{
  "num_hidden_layers": 10,
  "hidden_size": 160,
  "num_attention_heads": 5,
  "num_key_value_heads": 1,
  "head_dim": 32,
  "intermediate_size": 192,
  "vocab_size": 1024,
  "hidden_act": "swiglu",
  "norm": "rmsnorm",
  "norm_place": "pre",
  "norm_eps": 1e-06,
  "positions": "rope",
  "rope_theta": 500000.0,
  "rope_fraction": 1.0,
  "qk_norm": true,
  "attn_scale": 0.177,
  "bias": "none",
  "tie_word_embeddings": false,
  "parallel_block": false,
  "init": "uniform",
  "init_std_qkv": 0.0353,
  "init_std_o": 0.0353,
  "init_std_up": 0.0353,
  "init_std_down": 0.0,
  "optimizer": "adamw",
  "learning_rate": 0.00234,
  "lr_mult_o": 0.876,
  "beta1": 0.9,
  "beta2": 0.98,
  "lr_head": 0.00261,
  "warmup_steps": 273,
  "schedule": "wsd",
  "decay_fraction": 0.908,
  "decay_shape": "sqrt",
  "final_lr_fraction": 0.1,
  "batch_tokens": 16384,
  "max_seq_len": 1024,
  "doc_mask": true,
  "train_tokens": 151500000,
  "max_steps": 9247,
  "dataset": "wikipedia_en"
}
Each number is 128 + 32 x the weight over its row's rms, rounded and kept within 0 to 255. Layers, rows and columns count from 0. The size above them is the row's rms in percent of the matrix's.

# layer 4 attention key, 32x160, rms 0.0931, rows 0-31, columns 80-159
size [101  98  71 103 106  81 115  91  90  88 106 125  98  97  99  99  90  87  81  92  96 120 119 111 118 102 109  95  89  98  96 107]
[[120 147 141 167 149 146 177  98 151 151 134 138 121 214 111 176 135 154  91 155 150 136 170 136  40 118 130 120 125 193 163  92 126 150 161 166 108 138 167 127 115 122 194 155 127 130 140 115 100 106  88 133 164  95 164  63 133 166 133 121 132 112 158 184 129 102  90 152 176 137 210  77  68 104 121 162  89 109 144 125]
 [133 174  97  74  60 119  98 193 141  94 125 119 138 104 172 108 127 185 104  97 110 142  70  92 138 103  94 158 118 105 104 136 139 127  78 101 129 121 114 102 124 137 120  55 124 184 127 145 175 133 154 156 148 155 146 139 135 142  93 210 162 120 123  89 127 138 112 128  80 120 135  87 127 131 133  79 145 220 138 153]
 [135 146 140 127 120 178 137 156 197 114 164 156 203 173  94 154 125 164 137  98 212 149 101  87 131  86 126 161  90 105 106 116 147 169 131  98 138 150 149 115 132  56 121 142  84  53 145 121 140 135 134 122  99  88 118 116 145 116 143 144 138 116  87 143  68 112  84 137 141  49 154 172 129  74 172 167 107 112  99 114]
 [133  59 104 213 144 184  97  68 145 168 159 129 139 160 102 108 143 149 126  79  93 172 110 106  94  84 129 143 172 155  72 112 106 135 129 124 120 161 115 108  96  85 140 149 110 111 137 112  93  95  61 122 111 128 132 103  95 204 125 104 120 151  99 171 142 133 123 120 162  85 134  96 129 101 166 112 217  82 171 117]
 [133 175 136  88  90 192 167 182 183 123 117  98  99  59 147 150 130 166 137 114 162 129 169  98 103  94 119 138 111  54 138 173 136 132 142 142 111 139  86 124 109 128 133 115 149 157 162  76 186 163  62 178 128 117  79 143 118 122  84 158 150 149  92 119 117 124 121 102 132 120 172  76  95  87 138 152 117 116 146 126]
 [195  79 136 102 155  99 189 111 115 109 147 137 147 140 162 118 141 105 162 114 120 133  91 136 131  93 111 157 153 151 101 123 100 100  37 138 129 182 132 156  53 107 129 122 137 143 163 202  72 109 108  83 182  75 111 145 123 118 132 100  88 146 119 216 146 165 207  87 170 122 148 165 169 162 146 103 111 130 131 108]
 [194 116 162 121 114  98 105 134 164  61 162 175 169 178 110 134 156 125 136 148 131 133  89 115 165  93 130 151  79 137 136 113  78 151  73 146 131 152 124  88 124 135  75  91 170 182 155 125  70  97 137 124 151 161 117 172 134 116 156 108 114  92 136 153 161 110 132 123 161 137 176 134  69 185 142  95 154 174 100 171]
 [141 127  88 133 122 208 130 143 167 114 159  98  82 157 165 124 109 147 136 142 141 131 121 109 127  67  94 170 104  91  67 132 122 124 117 103 106 111  72  79  74 154 123  84 136 111 185 128  94 150 113 142  98  95 106 161 128 153 126 102 144 120 112 112 120 155  94 164 190  73 164 129 107  96 130 231 145 106 147 166]
 [ 77 180 130 125  97  92 168 141 117  86 171 123 136 208 144 161 126 127 150 188 135  78 113 141 168 131 160 148 108 103  69 136 101 160 145 118 189  87 110  99 103 188  76  89 166 112 156 202 129 128 128 138  92  82  99 139 178 149 101 160  84  81 165  67 148  99  90 112 149 148 102 101 141 122 136 175  98 140 162 139]
 [150 142 110 129 111 105 108 125 157 102 134 150 127 106 111 135 123 171 104 126 118 103 161 114 131 203 107 110  83 108 131 102 147 128 178  80  94 143 117 158 170 128 156 102 225 181 143  88 117 107  86 158 130 133  63 125 145  85  76 126 148 132  98  91 159 107 113 134  67 130 177  55 198 101 105 126 103 111 132 132]
 [ 96 156 141 143 111 136  27 131 102 164 192 122 135 122 107 109 106 183 125 189 145 138 127 124 103 161 115 185 112 120  94  90 205 104 153 109  83 124 105  73 158 157 151 110 136 104 103  82 124 143 160 148 110 140 149  84 146  93  88 162 157 165 137 115  18 130 142 159 106 135  99 121  82 141 142 156 203 103 103 142]
 [146 204 161  70 105  63 137 125 146 134 111 156 173 100 142 137  69 106 172  96 123 167 158 126 103 213 155  98 123 136 146  99 176 161 151 127 160 140 123 161 185 194 143 168 172 182 129  73 172 141 145 182 100 197 139 146 114 133  87 162 174 167 137  82 128 113  56 171  67 104  89 121 125 172 109 151 141 129  97  73]
 [119 122 164 174 156 137  78  97 109  79 124  83 158 120 116 121 223 106 119 118  87 117 108 130 137  92 130 122  86 138 102 190  91 119 124 133 100 110 127 114 127 143  63 130 117  84 105 166  84 119 153 136  83 138 143 122 139  67 115 132 112 165  38 148 158 117 143 113 138 131 135 105  73 153  99 168 150 120 119 197]
 [131 176  90 118  77 135 148 139 120 114 240 147 122 111  87 145  90 147 151 197 159 131  92 127 168  96 165 112  85 135  90 176 112 136 175 203 122 141 118 110 120 171 138 112 159 145  87 149 143  88 113 165  46 165  96  82 140 126  77 175 157 126 116 160 166 110 140 108 149 168 169  54 125 122 101 153 159 115 121 133]
 [135  64 144 160 126 155 185 113  78 109 140 176 106 169 116 174  89  91 165 153 111 181 121 123 136 142 161 104  73 170 134  59 103 132 126 113 173 106 172 145 117 118 145 155 116 240 203 135 118 132  81 128 133 130 163 175 114 142 115 138 143  91  88 146 130 130 120 137 146 105 107 111 131 186 130  94 173 115 178 114]
 [190 126  83  88  73 127 107 153 117 130 143 106  49 171  93 104  90 171 153 119 108 165  95 107 103 149 186 127 134 104  89  88 160 112 123 103 148  71 114 158  68 105 165  73 154 158 131 104 177  90 120 176 124 134 123 134 101 151  90 174 128  96 168 149 111 124 178 199  84 119 148 124 175  97 146 130  93 151 178 133]
 [122 124 167 185 150 167 142 100  78 110 187 103 110 151 109 142 183  91 152 137 196 124 133 132 152 103 114 132  45 144  84  93 124 123 140 143 114 117 136 133 150  82  69 164 171 167 160 134  96 110 107 134 122 152 148 145 111 139  73 104 108 154 160 157  86 113 100 120 130 148 130  95 143 136 104 106 128 116 174 101]
 [116 160 170 147 138 116 173 106 103 125 178 144 113 187 156 119 115  97 159 172 128 118 138 146 110 144 111  96 122 160 143  76 132 114 153 197  97 116 131 111 101 165 173 189 140 171 109 110  94 118  99 127 158 105 164 113 101 167 109 107  96 120 166 127 105 169 114 105 162 111 173  85  73 111 101 135  75  93 122 168]
 [ 83 124  69  98  54 163 128 179 160 127 133  99 141 102 152 138 138 142 157 113 120 139 126  69 111 109 133 160 111 116 102 182 139 137 103 104 138 151 106 151 145 131 139  77 112 188 122 122 179 132 127 192 153  95 136 149 147 120 102 188 168 105  70 116 150 127  89 128 121 100 149  67 124  93  91 109 224 176 137 130]
 [ 98 177  98 110  70 168 121 204 172  96 123 109 135 122 142 135  81 174 158 133 146 161 161  73  99 120 109 162 103  90 140 190 142 133 153 133 119 150  89 155 138 150 170 101 107 153 151 108 184 164  83 167 126 120 146 162 132 145 118 171 182 119 149 115 132 113  90 140 120 108 217  93  84  63 104 105 129 150 110 115]
 [ 87 139 146 159 113 172 121 120 180 101 122 148 127 107 124 179 140 170 105 139 120 134  89 129  99 133  94 120  98 140 169 115 108 109 105 182  84 123  77  66 171 219 119 119 149 188 119  79  96 155 160 183 132 166 108 153 192 118 113  87 137 161 171 108  88 103  90 145 121 109 109 138  68 139 107 114 151 112  98 172]
 [141  90 101 131 147  70 102 123  49 151 116 104 119  96  55 126 122 107 109 126 110 131  95 160 167 208 142  67 174 187 106 101 104 186 144 121 147 114 177 168 155 125 115 147 105  95  85 159 124 128 157 103 144 124 142  98 106 117 111 108 130 128 128 129 169  93 135 142  81 153  85 131 148 133  93  91 123 121 154 121]
 [116  89  90 132 126  84 109 112  92 116 137 128 120 115 127 134 131  73 123 170 110 139  93 146 159 173 165  69 151 188 100 133  83 157  98 109 137  98 186 177 116 122  97  87  89 157  82 151 105 108 203 128 139 118 141 117 130 126 101 142 103 107 130 121 175 128 135 124  94 141  76 157 185 103  97  86 129 165 127 126]
 [120 117 148 132 143 183 121 169 121 130 133 142 160 158 167 125 111 165 129 136  99 127 143  92 141  47  78 205 110  81 166 125 131  81 131 144 113 153  86  82 139 118 130  76 136 110 135 128 127 177 119 138  88 130 106 139 137 135 157 129 149 144 160 129  80 123  94 125 179 105 150 104  65 162 141 148 146 167 102 166]
 [194  97  96 144 118 147  85  84 154 154 152  58 170 122  87 159 129 177 147 134 126 160 124 133  92 148 137 171 123 129 166 190 143 141  80 130 107 121 115  91 100 188  94 163  92  58  86 123  96 100 113 114 100 149 148 164 172 102 171 111 160 174 156 136  70 137 141 136 148 117 176 121 107 158 122 161 213 195  99 157]
 [130 120  86 116 170 174 163  51 123 162 144 105 115 138 188 106  81 165 107  72 146  73 137 145 148 113 167 106 112 145 123 120 111 140 126 154 107 168  92  91 118 148 118 130 154 120 153 149 118 180  91 101  69 111  68 146  95 113 145 117 117 117 155 144 161 159 150 105 194 133 172 141 181 117 173 127 151 139  97 102]
 [131 130  63 112 105  95 125  85 159 155 150 176 129 154 125 126  70 110 128 163 102 110 148 119  91 215 168  98 131 118 125 127 180  77 178 142 150 101  91 170 180 135 169 142 138 193 122  97 170 102 128 188  78 129 132 127 157 114 107 149 197 122 164 120 116 102  75 149  84 102 128  99  84 118  92 148 155 114 109 124]
 [106 126 115 125 149 126 110  80 114 179 184 123 154 127 118 146  94 168 129 108 156 113 161 102  93 150 129 161 167 117  99 178 135 198 176 144 140 179 147  89 183 133 113 129 105 116 183 148 137 113 126 197  55  97 125 165 112 200 147 114 149 122 190 178 109 112  96 149 105  99 144 115 103  97 118 149 144  67  88  77]
 [ 79 111 153 122 148 136 149  76 135 158 110  70 102 114  75 142 134 157 150  96  83 153 117 112 134 170 106 143  94 110 132 107 144 178 164 111  67 140 110  66 122 131 141 144 162  78 142  95 128 112 136 118 144 121 119 203  74 104 157 120 143 118 146 164 132 107 179 194 152 133 165 121  97 112 129 110 151 111  98  73]
 [146 158  91 125 161 133 142 140 158 154 175 160 100 132 147 117 127 134 120 133 102 145 123 118 122 101 191 152 188 171 104 137  57 104 133 127 175 151 138 138 125 144 107 128 173 123 220 124 166  74  93 105 181 136 140 169  99 175  71 134 150  85 187 174 160 123 138  64 146  96  89 123 146 119 120  79 189  86 123  96]
 [120 115 112 142 165 151 140 110 135 119 164 179 110 183 126 133 161 180 109 173 125  93  97 152 128  81 212 113 142 163  92 146 104 116  98 108  85 130 129  29  80 167 120 158 126 172 195 111 128 122  90 117 105 122 102 120 111 201 157 138 152 100 128 186  93 110 126 106 152  94 161 119 141 105 131 114 102 118 122 174]
 [103 131 129 148 128 149 147 133 129  88 176 118 144 122 150 120 154 136 114 161 108  74 101 129 180  71 193 161 101 156 117  83  91 172  57 141 143 122 160 118 102 129 102  89 130  98 132 128 143  95 124  73 140 118 166 145 130 130 124 133  69 121 130 153 190 130 147  84 131 135 206  63 154 122 131  77 128 165 148 160]]